config.toml
d_model = 320
norm_eps = 1e-06
rope_base = 10000.0
tie_embeddings = false
extras = ["capped logits"]
init = "normal"
init_std_down = 0.0
beta1 = 0.95
warmup_steps = 200
final_lr_fraction = 0.1
train_tokens = 656500000
Each number is 128 + 24 x the weight over the matrix's rms, rounded and kept within 0 to 255. Layers, rows and columns count from 0.

# layer 3 MLP down (transposed), 832x320, rms 0.131, rows 563-577, columns 160-319
[[103 151 153 156 144 116 124 124 115 120 116 168 137 108 109 155 121 142 130 114 145 148 118 141 138 161 127 128 105 119 135  95  76 112 143 132 100 122 151  61 101 126 103 116 146 128 134 114 106 159 132 147  92 130 127 147 144 117 121 117 100 157 104 179 137  94 146  97 132 127 126 122 120 136 100 153  87 102 136 139 121 109 168 139 110  94 121 146 135 130 131 117 160 104  66 124  83 151  91  91 145 157 136 137 133 130 135 142 138 136 103 107 147 135 182 102 147 129 154 139 114 145 134 104 118  82 138  96 114 132  92 157 124 119  61 128 122 105 141  97 134 126 118 105 138 113 147 135 150 148 147 164  83  88 109 129  70 122  99 138]
 [149 124 129 117 108 111 124 153 114  92 133 112 147  94 139 106 120 171 138  99 113 131  69 143 159 122 113 129 146 109 158 186 128 160  73 156  76 175  99 117  84 101 114  94 134 103  80  84 106 145 178 112 160 114 132 129 135 171 150 133 137 151 111 123 128 184  63  85 122  89 204 154  85 179 141 104  97 128 107 160 125 133 132 142 146 160  93 139 141  52 133 111 153 130 111 113 118 138 145 129  96 132 107 166 123 122 105 113 168 165 137 134 100  86 121 195 123 122 132 161 137 110 151 128 137  98 140 131  94 116 176 140 131 159 139 143 118 132 106 141 131 107 116 118 155 150 127 134 101 118 138 147 128 153 156  83 117 154 132 147]
 [117 103 134  68  95  84 122 160 148 140 189 101 131 154 144 131 138 136 152 133 150 134  86 128 139 123 124 118 134 165 156 126 184 119 128 177 129  82 124 140 164 122 121 127 145 109 117 147 101 134  42  85 127 135 145 101 189 118 128  97 187 119 142 136 151 156 106 120 175 115  95 132 138 137 134 153 144 124 148 127 129 140 105 157 119 113 145 100 140 149 174  99 103 105 185 144 136 147 124 110  90 104  83 114  86 109 130 109 107  96 141 161 113 144 117 124 169 128  70 141 119 162 154 118  92 136 110 130 140 118 119 141 132 171 140 144  66 121 114 119 166 127 122 142 119 147 169  95  95 139 146 185 110 149 171  77 103 113  95 151]
 [143 106 106  98 169 154 166 125 115 161 135  95 161 141  83 172 123 143 179 153 111  97 136 132 145 134 116  99 128 126 116  89 105 116 132 114  89 125 113 153 155 156 133 100  85 121 101  93 136 154 142 147  91 110 111  99 132 155 171 124 116  97  78 171 156 137 182 153 150 123  83 126 113 132 131 123 136 128 158 147 135 103  87 146 151 152 117  99 149 148  97 163 163 189 157 162 139 118 116 117 109 140 132 120 152 104 101 161 144 108 105  95 162 108 138 136 120  96  79 143 125 140 163 135 161 128  93 118 118 145 115 120 158 148 152  95 102 145 117 119 192 119 150 168 146 128 138 114 120 179 145 129 150 150 110  89  84  84  94 138]
 [ 66 135 126 145 124 125  85 132 126 139 131  84  96 135 168 132 134 143 163 142 104  97 119 165 156 116 129 146 101  95 186 117  73 114 102 165 106 114 137 135 122 150 148 130 121 147 127 111 147 123 151 105 110 109 120 125 146 108 140 151 139 110  92 170  85 156 147 162 151 118 134 119 137 133 100 138 144 138 115  93 163 115 149 137  80 156 133 151  70 131 164 140 141 147 155 135 151  91 101 129 126 153 123 135 107 121  95  97 118 191 123 132 175 123  55 101 161 141 115 115 127 142 111 201 129 150 167 151 163 139 145 138  89 113 139  92 133  71 109 154 127  64 130 140 158 117 132 137 104 126 141 148 116 152  81 130 191 114 132 161]
 [139 124 111 118  70 124  90 117 164 132 101 137 161 113  66 152  88 115 156 153 107 173 128 156 165 150 155 166 183 111 170 129 118  99  80 107  89 122 151  71 108 124 142 104 145 129 179 139 116 118 142 121 138 117 144  52 136  81 174 100  79 176 122 150 156 156 133 142 123 123 140  90 132 126  75 137 122 143 123 121 125 106  93 122 164 150 122 122 156 124 124 102 171 112  87 168 166  76 148  87 154  97 125  87 178 125 123  83 133 120  83 140 125 114 114 142 183 124  86 109 144 116 108 133 123 134 123 140 125  92  97 145  88 119 154 115 114 118 135 107 128 131 114 193 118 146 164 125 149 174  91 139 112 136 111 100 121 143 177 125]
 [ 98 147 158 141 168 199 117 117 137 128 131 143 109 156 153 118  87  93  97 160 161 154 140 101 100 123 153 125 110 144 126  95  87 103 134 144 114  83 101 107  92 141 158 114 209 111 156 101 105 111 152 122 123 118 119 159  77 147  91 173 118 132 114  86 101 111 143 152 134 127 109 138 157 117 105 198 133 129 148 144 155 147 169 131 134 124 118 104 140 155 133 143 129 116 134 124 102 132 160 116 156 122 134 144 137  94 144 180 164 129 120  98 104 131 167 146 129 108 142 105 135 143 117 133 147 117 164 169 143 117 127 122 109 125 131 137 134 123 154 155 112 101  96 111 120 144 123  92 108 148 123 131 148 122 105 116 136 149 122 140]
 [153 152  87 150 101 101  92 158 123 100 158 142 129 131  90  99 147 111 106 185 150  90 115 139 116  86 103 165 154 108 119 145 106 113 145 119 132  99 104 107 148 120 142 126 137 140 146 158 136 149 153 158 133 124  59  93 168 102 118 127  96 151  98  99 111 142 159 109 126 150 113 117 142 143  93 100 118 142 166 158 126 110 137 110 125 132 121 115 133 113 150  83 165 130 115 118 150 135 110 118 122 123 127 163 140 144 121 124  88 181 101 139 146 131 146 117 121 136  99 125  82 125 111 143 119 111 115 173 152 113 103 120 139 145 106 144 133 152 124 197  87 112 155  82 136 123 139 160 109 135 143 148  76 138 151 171 105 107 147 139]
 [124 127 103 139  81 137 139 130 135 122 175 115 143 151 125 104 129 158  98 135 135 120  84 109 142 166 134 137 116 122 166 106 132 105 155 144 126  89 128 121  86 138 138 119 164 126 154  99 136 128 129 114 130 155 120 159 140  84 123 144 118 124 138 106 144  96 129 148 107  93 165 117 117 129 111  98 132 105 104  84  94 178 125 121 128  92 139  72 125 169 118 109 122 130 168 121  89 138 184 105 118 120 134  87 113 123  92 162 120 129 126 120 127 125 160 105 128 129 119 110 124 135 144 149 137 146 123 158 149 139 147 133 121  95 119 160 115 164 128 101  85 128 113 109  58 112 105 101 106 107 165 115 134 147 168 163  94 121 170 120]
 [152 104 104 158 119 201 155 128 144 152 133 113 126 147 111 144  94 154 145 132 117 137 137 144 133 135 127 142 113 107 123 105 128 127 131 144  89 149 143  93 132 134 127 146 116 123 132 164 132 132 137 141 145 133 158 116  95 132 114  99 118 119 137 140 119 128  92 121 159 121 125 137 125  86 116 124 131 131 127 126 128 113 103 189 115  97 137 141 147 140 143 104 100 110 135 150 154 141 114 121 159 120 117 105 120 108 103 117 113 123 119  88 158 140 128 133 108 137 112 122 150 134  96  79 104 133 150 122 122 139 119 148 125 131 125 149 125 127 103 130 114 127 102 119 133  75 116 104 155 121 143 138 138 133  83  97 128 139 131 121]
 [ 95 146  92 170 161 126 102 144 142  72 114 174 104 128 122 108 158  58 159 176 116 103 167  88 144  76 156 154  97 157 117  89 150  96 146 136 135 108 137 107 130 148 108 110 108 150 137  96 129  97  95  90 111 119 104 171 139 138 120 108 124 142  63 146  90 119 158 114  98 116 124 143 137 131  98 110 102 119 131 130 133 122  91 126 142 128 131 126 155 109 120 109 148 114 136 101 121 117 136 118 133 125 153  90 126 112  96 131 119 187 143 137 135 136 103 145 150 169 126 135 153  99 153  98 131 124 130 141 128 133 129 149 128 149 101 128  47 108 117 134 113 142 137 144 159 103 111 141 142 142 148 120 104 112 107 140 123 142 120 132]
 [108 135 125 122 141 126 114 150 136 129  98 125 122 166 141 152 132 121 163 138 213 109 152 106 101 107 101 126 160 130 132 102 153 140 107 119 121 135 142 142 153 121 124 150 125 142  97 114 153 146 139 130 125 188  90 110 105 122 175 117 143 128 110 114 117 137 128 157 172 134 143 121 157 134 126 150 113 122  63 117  96 127  97 160 120 130 137 137 125 113 129 135 164 104 175 124 131 174 140 131 116 143 144 116 148 173 131 106  68 172 155 104 113 147 115 112 123 153 103 129 154 192 113 114  87 138 134 153 115 136 117 118 154 162  77 160 155 130 133 133 167 105  89 128 158  92 121 126 146 192 165 117 100  76 141 123 190 124  92 112]
 [125 139 137 138 143 160 102 123 109 135 150 152 136 161 150  93 123 210 108 135 129 154 104 156 156  96 129 120 130 116 146 121 140 118 122 161 139 121 131  98 126 192 128 160 135 137 184 149 138  91 166 151 142 155 124  76 105 117 120 120 125 125 107 103 140 133 112  85 134  83 104 156  79 120 116 142 137 195  85 128 150 156 146 133 143 132 108  94 118 112 129  80 113 156 155 133 140 107 154 119  97 109 136 132  98 149 100 181 131 146  86  96 115 106 139 113 111 157 118 171 130 104 141 107 107 154 117 147 112 158 141 134 149 133 105 165 114 126 131 124 140  88 136 109 182 143 107 131 128 116  86 133 127 123 111 119 124  77 119 137]
 [ 97 112 102 142 145 151 161 128 112 182 105 163 115 141 127 108 125  62 115 107 144  51 127 125 120  97  90 166 122  86 135 126 105 159 122 137 103 170 161 125 136 170  82 108 113 128  69 130 102 141 152 106 152  92 132 158 105  91 107  88 188 103 105 116  83 152 142 183 102 140 103 151 123 148 149 148 143 181 156 126 137 112 123  91  80 155 149 112 120 110 136 133  72 153 132 134 122 114 115 126 111 162 149 117 139 118 120  92 108 141 146 124 129 168 103  92 149 142 102 127 100 122 113 114 118  95 127 121 145 168  67 111 143 123 147 138 105 146 141 151 159 133 165 143 126  69 127 110 144 148  95 112 146 124 163 174 157 128 120 136]
 [119 115 172 121 114  78 108 140 112 132 153 144 160 171 115 126 170  89 128 101 155 111 164 105 154 136 150 116 138 152 106 176 124 125 101 146 106 149 141 139  80 106 120 135 111 134 164 126 161 153 132  85 120 121 131 107 115 121  72 102 147 128 147 134 127 144  89 137 127 144 130 123 204 100 117 145 140 134 133 163  89  99  87 112 107 112 103 130 143 135 114 115 102 136 136 127 146  90 111 172 150 115 123 118 125  84 151 154 176 120 143 122 131 131  86 128 156  96 149 106  93  77 151 118 116 176 109 134 127 146  99 144 115 138 126 137 122 131 128 139 144 147 140 143 161 117 105 111 123 146 185 124 152 105 132 146 178 141  85 149]]
# layer 3 MLP gate, 832x320, rms 0.139, rows 564-577, columns 160-319
[[128 147 138 127 133  91 132 126 133  68 119 133 135 136 147 126 135 110 165 106 120 144 133 176 162  79 115 158 176 126 142 106 135 113  87  97 137 149 166 137 170 129 125 115  89 128 115  86 157 169 122 138 140 167 170  90 120  54  93 147  98 120 127 164  73 147 107  91 114 132 132 122 180 132 166  60 177 153  87 168 128 151 106 141 120 114  99 133  70  95 133 119 142 161 146 159 145 120 130 169  98 115 119 202 125 109 165 147  87 143 145 154 170 102 135 114 164 142 145 150 149 106 118 145 190  94 109  90  95 106 131 168 119 168 142 174 124 158 122 153 149 109  81 148  85 125 191 141 125 144 126  77 160 122 124 132 140 138  93 122]
 [124 128 137 135 113 155 142 130  69 132 118  96 109 122 152 116 182 101 120 106 122 149 117 168  91 176 134 121  87 131 137  86 140  93  91 152 147 124 149 166 175 117 122 193 144  85 117  59 118 123 108 122 160 133  78 173 187 122 152 127 114 114 119 142 114 117  94 134  60 147 141 133 127 134  82 132 164 130  97  89 170 148 107 132 190 130 108 135 118  96 119  91 149  97 127 124 152 137  57 176 141 129 119 126 128 131 156 139 149 125 126 149 172  70  82 116 119 128 115 148 126  77 146 148 104  75 118 123 111 162  81 100 118 136 147 120 124 155 114 113 142 136 163 128 109  92 129  84 136 136 131  90  99 123 133 122 101 146  86 110]
 [154 135 146 123 114  90 184 122 115  89 112 116 149 128 108 162 141 140 132 163 142 123  80 154 145  73 133 126 145 148  73 130 130 114 105 138 132 131 154 134  81 129 145 116  87 113 124 143 118  96  67 107 106 108 148 121 145 131 139 152 100 154 185 148 158 133 162 149 111 120 121 151 150 127 152 145 132 101 112  91  83 153 145 110 143 146 141 139 145 146 105 139  77 100 136 120 157 121 149  91 152 169 106 142  96 110 139 124 137 167  96 150 140 110 108  63 131 115  92  94 156 113 137 111 118 142  94 114 123 126 100 129 142 127 142  79  99 100 133 116 124 119 107 139 122 135 122 142 135 149 126 149 128 109  83 151 132 124 154 151]
 [148 108 159 101 141 118 126 146 125 113 130 109 135 150 140 136  91 130 149 144 130  88 103 149 185 161  94 103 114 123 138 149 157 129 118 122 140 143 107 139 112 118 140 171  98 122 132 141 130 157  72 153  98 117 108  97 119 114 100 150 147 124 197 125 117 157 183  63 120 110 121  77 130 131 145 111 126 114 106 124 130 103 109 115 151 157 119 153 188  96 117 122 137  98 104  97 134 165 135  99 168 137 100 110 145 139  84 132 132  96 116 145 121 124 163 164 148  99 160 160 133 142  88 152 136  97 103 180 146 142 166 116 123 171 133 160  96 180 109 121 148  98 105 152  98 162 125 123 158  73 158  94  91 100 137  88 119 104 126 107]
 [141  82 186 157 130 138 131 156 131 110 160 143 100 184 165 133 135 106 165  99 124 121 113 133 132 122 133 116 151 150 146 120 101  90 147 105 153 143 123  55 165 152 126  94 135 143 157 145 156 102  80 143  62 101 140 141 121 129 109 159 163 123 197  99 113 115 133 135 137 161 127 138 107 125 138 135 133 151 116 128 107  74 144 115 123  83 154 156 150 121 169 123 115 141 133  87 130 137 133 134 123 149 138 121 126  87 117 152  79 145 106 107 142 136 122 107 114  53 167 174 113 116 114 148 106 111 111 162 121 142 122 101 154 117  93 146  92 154 153 118 138 119 158 139 136 109 143 131 164 100 162 129 100 149  87 114 121 135 138 107]
 [124 132 158 107 142 115 117 132  99 128 157 119 109 127  95 120 141 133 145 125 111 124  84 121 154 149  82 129 144 123 142 153 114 113 135  97 138 151 137 103 130 109  45 163 176 102 112 142 122 155 133 123 191 124 113 139 151 118 120 133 101 149 100 111  90 112  90 111 110 101 114  84 119 151 128  81  95 145 122 166 109  95 136 135 112 135 136 140 170 126 151 130  93 128  97 126 125 130 180 126 126 142 135 142 149 112 102 130 131 117 105 172 127 107 142 154 149 172 127 135 118 138 130 160 176 129 159 187 117  96 149 131 137  69  80 105  81 112  65 103 106 153 154  76 111 133 153 113 141 128  98  81 108 129 165 141 135 172 133  91]
 [123 124 146 184 122 146 133 183 167 144 102 148 164 152 134 114 124 108 152 129 116 105 100 127 130 102 134 103  92 128  97 111 161  67 128 147 156 102 127 162 140 130  97 130 147 116 123 137 158 146 118 138 117 116 111 123 154 141  87 108 141 113  93 181  99 151 149  63 195 141 152 134 128 116 141  74 132 114 118 155 107 129 129 124 137 138 146 145 139 129 100 158 119  77 132 188 143 117 176 168 142 123 100 129 109  84 121 129 100 151 146 134 146  94 176 123 110 128 149 120 122 167 135 109 126 156 115  93 156 109  87 173  89 156 125 127 168 130 155 153 137 120 134 124 110 132 106  62 103 112 149 149 123 121 136 145 138 122 166  97]
 [121 131 162  93 125 140 124 131 111 122 149 118  87 156 166 129 143 114 110 155  90 111 130  51 148  54 139 126 170 131 167 160 170 128 139 116 141 148 131 103 110 160  83 135 149 127  97 118 104  80 104 117 128 119 123 125  82 114 119 114 127 133 100 130 131 144 120 107 107 125 162 150 107 152 126 127 127 102  91 129 164 148 155 159 153  89 136 127 145 156  99 133 137 162 137 151 146 132 121 136 124 111 116 142 125  95 141 111 136 105 156 163 143 145 127 127 156 186  91 101  89 102 152 115 171 140 101  91 135 120 142  81 120 118 175 118 113 144 118 124 144 125 115 138 106 172 171  82  93 143 110  76 137 128 130 149 146 163 143 170]
 [164 126 108 118 105 114 123 140 110 125 117  89 119 108 149 132 156 113 141 120  92 105 136 134 157 105 115 129  82 108 122 122 105 153  90 120 115 121 121 123  82 101 137 152 153 102 124 131 139 113  69 132 154 141 163 162 148 107 119 107 152 102 102 128 120 145 109 154 142 111 120 101 157 118 142 146 123 116 127 142 116 120  94 157 135  89 113 138 104 129 151  84 123 110 172 157 144 127 136 143 108 161  95 115 125 103 148 169 150 107 122  99 139 133 145 157 122 124 135 139 105 132  98 151 122 154 140 122 104 137 166 137 153 125 105 125 109 138 130 153 114 113  85 141 119 109  74 118 109 111 140 100 136 138 110 117  92 133 126 163]
 [152 124 167  60 151 129 195 150 156 120 131 119 132 103 108 158 144 102 127 103 114 129 132 150 102  94 103 124 119 121 149 154 124 152  90 111 141 145 140 109 168 132 128 155  63 142 111 180 136 114 130 178 177  92 150  89 130 102 167 106 148 115 107 191 135 169 112 158 134 147 130 111  96 119  92 126 132 126 152 112  82 148 170 151 138 156  87 145 153 128 178 110 170 120 123 191 101 131  78 153 138 143 102 149 120 142 112 118 158 107 107  92 145 123 133 163 122 100 115  89 123 120 130  96 115  94 129 144 139 154 131 101 161 154  94 126 159 135 109 138 133 151  63 132  94 121 124 138 132 115  96 143 125 123 119 112 109 159 138 111]
 [119 150 124 139 124 144 115 115 134 134 126 102  83 175 113 139 124 135 154 116 163  82  95 118 150 139 143 137 103 149 125 103 157 112 141 136 179 106 146 158 128  68  93 122 100 117 117 188 145 133 158 136 147 160 127 132 115 101 139 118 129 142 142 125 173 130 121 134 132 112 107 116 136 105  98 136  95 133 139 136 108 157 145 165 107 172 146 141 129  80 117 104 146 117 101 112 114  88 142  86 110 135 122 134 149 157 100 149 127  76 129 114  96 109 115  47  92 175 142 137 129 168 126 171 138 116 122 165 126 102 114 146 138 107 125 138 135 161 116 161  95 147 160  82 154  87 153 169 118 134 130 112 106 159 155 120 158 155  94 112]
 [130 129 148 130 145  93 166 113 138 127 144 147 132 114 149 135 108 145 170 155 119 117 126 103 166 144 127 119 131 180 150  88 138 119 122 113 154 124 101  89 156 124 134 151 117 149 143 118 158 113 169 131 157 147 149 145 132 128 116 122 157 129  74 117 149 133  97 120  98 128 128 126 131 104 135 121 155 122  95 106 140 105 143 125 192 130 147 144 146  98 121 165 118 106 144 129 151 150 136  98 123 130 153 120  96 148 162 183 146 127  94 151 116 117 109 127 120 145 160 161  71  96  57 139  78 156 102 156 146 116 177 137 153 125 136 131 128 145 109 141 113 127 124 122 131 109 177 129  76 158 130 139 107  90 140 110 133 122 140 125]
 [175 131 154 123 131 161  87 111 174 115 132 125 130 130 147 124 139 130 172 109  83 165 137 125 158 162 112 150 153 121 119 148 149 129  82 157 131 143 136 125 134  86  96 127 125 139 144 123 154 132 125 102  60 134 129 178  80 121 128 124  69 138 134 103 134 153 124 103 131 143 135 142 158 102 137 111 118 108 141 146 122 127 116 127 153 111 136 134 144 133 108 132 149 143 125 109 148 134 109 139 126 140  97 147 144 143 186 130 129 111 113 118 152  99 144 101 121 118 117 123 103  84 172  97 144 152 175 159 164 119 153 120  72 136 105 138 173 153  77 105 116 127 117 152 114 138 124 115 113 116 144 139 170 178 103 104 131 129 138 153]
 [156 115 138  95 117 137 128 125 134 110 161 104 170 129 120 117 106 108  94  85 122  82 108 120 154 127 151 143 107 181 110 151 124 142 157 162 143 106 114 127 118 140  92 130  98 125 157 143 123 131 158  99 111 104 146 133 118 144 114 146 120 126 113 133 138 135 125 117 128  94 167 163 140 137 163 131 128 181 150 143 109 137 169 135  96 104 148 118 117 119  91  95  95 115 170 128 119  93 103 104 155 123 152 141 124  98 134 133 123 127 137 119 109  84 152 145 133  99 124 114  92 128 154 147 127 128 134 125 113 123 147 167 155 121 125 107 163 148 106 138 152 119 125  92 167 124  91 125 130 153 125 121 165 112 126 104 122 125 104  98]]
# layer 3 MLP up, 832x320, rms 0.139, rows 564-577, columns 160-319
[[130  97 120  83 106 158 128 146 155 159 147 141 114 133 106 113 114 137 141 144 126 108 120 127 109 114 139 100 141 104  82 164 155 167 145  88 115 130 145  90 113 108 143  91 114 141 116 136  66 140 136 113 143 127 115 123  90 149 148  56 140  83 117 103 158 125 147 148 143  84 125 119 148  84 126 179 117 119  79 108 110 117 107 119 149 168 103 105 149 110 140 115 154  88 161 106 135 156 134 145 113 129 142 138 135 112 133 124 164 129 138 155 103 100 108 123 149 118 155 127  83 113 104  89  99 161 131 133 138 172 119 132 146 133 143 151 119 123 111 133 141  98 162 110 142 100 135 118 103 182 110 104 116 111 132  60 143  95 134 129]
 [110 138 169  80  59 111 145  96 145 126 162  92 140 165 144 110 146 109 137  98 127 133  84 153  96 155 162 101 124 132 123 132 138 111 132 138 149 109 139 130 159  94 115  97 100  99 141  60 110  93 129 114 154 155 117 107 164 151 109 144 168 138 108 138 136 173 114 121  94  89 104 132 109 133 111 163 118 119 122  92 125 160 136 186 149 128 146 125  82 103 135 123 149 127 145 126 156 148 102 115 141 138  79  81 169 106 124 128 108 122 130 131 176  80  88 104 129 103 108 149 107 129 133 108 110  83 131  83 125 140  92 180 160 136 107 136  93 160 139 136 152  88 164  94 164 126 185 101 122 103 128 138  90 152 162 134 111 146 124 161]
 [ 79 112 107 167 159  95 145 158 121 114 129 147 103 129 112 141  86 101 131  86 154  69 107 112 195  88 142 125  96 133 125 188 142 100 159  83 101 149 154 145 115 120 166 153 129 168  96 114 103 105 141  95 127 115  90 148 104  92  93  88 115 144  87 105 107 150 109  99 161  78 123 121 155 159 163 143 110 170 163  80 168 155 149 164  47 142 166 115  93 163 130 126 150 142 135 152 117 125 115 117 119  87 168 138 145 130 147 166 108 113 120 103 107 118 130  93  86 136 123 124  99 139  89 145 137 121 168 144 153 157 147  85  76 119 156 179 146 145  71 139 154 111 191 126 149 130 124 144 133  79 102 122 168 144 147 153  99 153 129 109]
 [111 175 141 131 109 156 100 136 152 110 119 161 104 122  84 120 146 167 122 150 118 119 136  80 122 124 129 118 103 175 153 143 125 148 137  87 132 128 131 148 172 131 124  97 146 159 100 119  80 144 101 126 109 145  70  97 124  98 150 162 125 134  85 157 131 184 146 124  99 159 112 162 121 118 115 142 128 134 172 152 144 114 136 140 128  80 164  97  88 140 137 126 112 131  93 126 108 141 107 152 107 137 156 117 159 176 145 109 112 139 108 135 119 124 166 163  69 117 128 137 117 138 136 125 174  91 144 110 145 115 157 142 135 144 157 135 167 149 159  97 136 125 133 121 120 142 111 120 136 153 109 102 132 176 127 141 125 127 122 132]
 [123 152 139 141 135  84 123 156 156 120  84  62 102 107 146 122 162 106 155 121 115  52 125 131 102 107 122 122 115 157 105 144 152 107  92 126 124  85 120 103 123 163 165 162 119  96 142 108 164 114 150 147 116 107 122 182 125 144 117 117 134 124  82  90 130  69 147 130  96 153 108 152 152 103 107 171 120 118 140 145 117 191  90  83 114 125 137  75 145 112 129 109 124 161 109 128  98 123  98 163 139 113 133 109 122  89 122 121 147 154 124 172 148 177 124 144 117 159 135 118 140 153 163 150 134 125 112 137 128 135 132  99 166 161 109 132  95 152 174 114 120 134 149 164 136 169 102 148 111 145 126 161 152 124 153 135 105 120 121 152]
 [180 171 108 112 138 137 112 106 129 108 108 154 109 144 126 143 140 119 109 157 126 128 149  75 132 126 163  86 113 158 132 144 142 140 189 144 145 151 124 157 162 149 154 115 131 147  84  99 128 142 142 120 140 183 124 130 144  73 135  76 122 121 136 124 108 144 112 150 105 151 167 163 133 176 126 139 129 145 161 120 148 164 104 105 102 108  71 119 100 137 162 147 142 154 118 179  53 106  78 145 126 159 139 131 118 135 119 141  90 188 126 122 138 127 129 129 183  88 101  95 157 138 131 117 125 137 110 133 151 151 112 156 119 156 126 147 144 135 160 129 122 122  97 140 124 164 133 128  93 105 115 140 143 113 146  87 156 118 131 135]
 [135 134 108 136 113 130 169 128 108 143 107 106 148 144 154 116 154 144 117 128 101 128 112 143 153 147 163 152 132 138  94 133 107  86 114 122 153  99 126 132 129 137 143 128 129 186 122 191 124 118 144 114 129 130 120 144 166 154 106 167  45 107 199 118 130  90 131  86 115 151  83 111 143 117 109 158  95 166 139 127 144 135  58  93 152 133 109 119 122 101 123 127 138 139 132 104 110 135 116 128 147 121 118 106 134 109 107 127 121 105 129 103 156 122 139  62 135 117 166 117 129 147 132 113 142 155 160 141 126 143  73 118 145 109 131 123 128  77 101 117 137 117 143 125 112 144 125 108 143 150 126 135 126 171 131 144 121 144  86 159]
 [154 117 113 145  89 141 150 152 124 130 159 166 101  72  75 117 137 136 123 138 156 165 162 153 118 122 140 115 114 124 120  75 124 114 163 153 163 115 143 107 124 134 101 142 138 148 116 165 159 158 137 144 153 156 140  95 147 142 146 128  86 106 130 118 135 148 127 101 103  91 162 114 133 128 155 111  87 148 166 135 147  72 120 118 108 154  74 123 124 131 141 111 134 131 123 118 132 146 181 113 171 139 191 147 111 167 147 114 132 127 103 134 141 165  94 157 146 120  85 140 135 128 138 149  74 127  79  95 108 140 165 156 151 143 113 168 138  85 140 157 125 168 158 119  89 113 130 122 136 105 142 150 116 103 133 124 111 112 130 112]
 [103 129  97 106 132 106 166 110 110 109 129 145 132 115 154 119 154 116 119 149 164 115 132  99  89 119 156 123 144 128 139 144 136 134 145 110 127 123 139 145 125 126 136 131 135  91  88 100 107 187 159 130 129 153 101 118 150 122 121 116 140 135 123  94 154 128 113 124  97 141 142 112 148 159 133 114 139 138 138 131 161  89 128 104 102 129 117  89 140 121 137 131 135 130 134 131 124 108 159 159 150 156  96 126 132 138  96 123 115 142 148 131 138 136 102 115 171 134 132 120 155 128 105 136 127 118 113 142 116 109 121 105 102  97 150 154 116 132 146 116 105 144 118 135 103 134 110 128 116 126 151 133 105 120 110 125 138  99 119 139]
 [116 140  95 142 137  93 131 102 100 133 100 124 122 111 146 156 156 187 121 112 143 125 116 104 120 130 153 123 111 128 122  83 107  94  87 104 164 160 100  84 117 126 108 185 149  98 125  89 141 153  83  58  88 138  99 128 121 104 141 144  91 138 152 159 106 138 136 135 162 131 129  85 130 139 138 109  83 128 134 121 124 138 124  89 122  89 154 147 108 161 171 163  87 140 142 155  99  74 149  82  70 150 172 117 150 112 115 154 112 120 136 106 121 175 155 131 137 114 120 172 118 131 123 134 143 136 112 129 110  80 116 133 142 116 101 125 104 148  99 135 138  93 132 165 149 130 118 144 132 132 129 161 120 150 137 127  90 154 117 121]
 [156 162 140 133 100 129 139 125  99 140 129 127 129  91 164 145 131 139 103 124 163 121 118 136 165 161 154  99 163 152 122 129 167 137 112 139 141 157  87 105 143  91 113 139 125  89 113 133 120 127 164  71  76 106 120 167 102 103 150 115 107  87  88  89  95 137 129 147 149 133 194 126 164 124 113 113  76  84 114 146  86 147 159 124  83  91 156 156 126 147 121 140  88  88 116 110  86 115 145 118 140 121 116  91 184  93 113 174 142 141 155  95 131 149 108 148 153 116 131 150 118 149 149 116 106 133 161 106 115 126 122  98 136 128 126 167 135 111 123 140  84  96 117 133  80 144 142 108 120 168 141 105 110  91 124 109 152 140 110 127]
 [108 131 117  92 143 139 103 150 100 108 110 141 141  93 111 113 110 145  52  97 118 125 106 147 144 126 137 129 131 137 138 117  98 110 128  72 153 149 103 105 151 111 118 121 128 125 158 146 140  93 130 101 129 132 107  77 102 181 147 142 121 124 117 122 132 139 174 106 108 103 124  92 120 163 120 100 110 155 124 127 179 112 139 116 141  96 139 141 166 145 110 116 114 119 103 105 147 140 113 137 113 137 162 126 144 159 161 206 150 128  87 134 122 121 151 113 144 169 115  87 125  88 114 135 111 144 110 138 103 164 161 152 105 120 104 111 141 112 135 112 133  77 112 131 152 135 120 114 104 164 153  94 109 120 133 143 108 141 127 153]
 [ 90 115 107 168 100 101 119 120 132 140 139 139 119 110  92 111 128 149 167  91 139  98 136  82  84 143 127 163 107 108 142 106  98 134 120 128 130 116 135 109 114 127 157  94 112 120 112 136 127 129 145 120 177 119 130 154 131  79 143 112 126 110 113 154 119 136 160 134 154 135 126 150 136 159 137 143  68 158 112 111 142 143 120 106 134 157 143  96 151 105 125 144 115 135 126 148 162 139 129 114 122 140 170 126 107 178 109 118  68 144 108 131 141 121 169  92 132 115 125 152 153 139 114 115 128 167 128 133 101 136 141 111 139 117 156 113 109 154 127 122 144 122 131 102 123  91 134 156 141 123 103 114 132 120 126 122 181 139 123 147]
 [142 108 149 103 148 108 116 120 136 134 141 152 123 111 117 159 133  92 140 134 111 135 125 156  79 115 145  99 121 149 128 140 122  92 133 151 119 160 120  69 157 121 143 132 115 127 100 123 140  96 107 150  76  90 159 131 103 100  97 151 115 156 113 121 121 142 125 100 140  90 115 126 141 187 128  95 212 181 127 121 105 150  96 120 139 112 122 155 100 117 141 122 123 111 128 101 100 132 148 137 133 156 130 124 147  95 109 108 108 119 131 156 146  90  81 141 110 139 176 149 125 116 144 111 127 149  94 108  99 159 117 136 126 112 154 136 107 101 148 115 147 147 120 122 151 110 127 107 149 127  85 135 149 134 103 112 206 135 125 126]]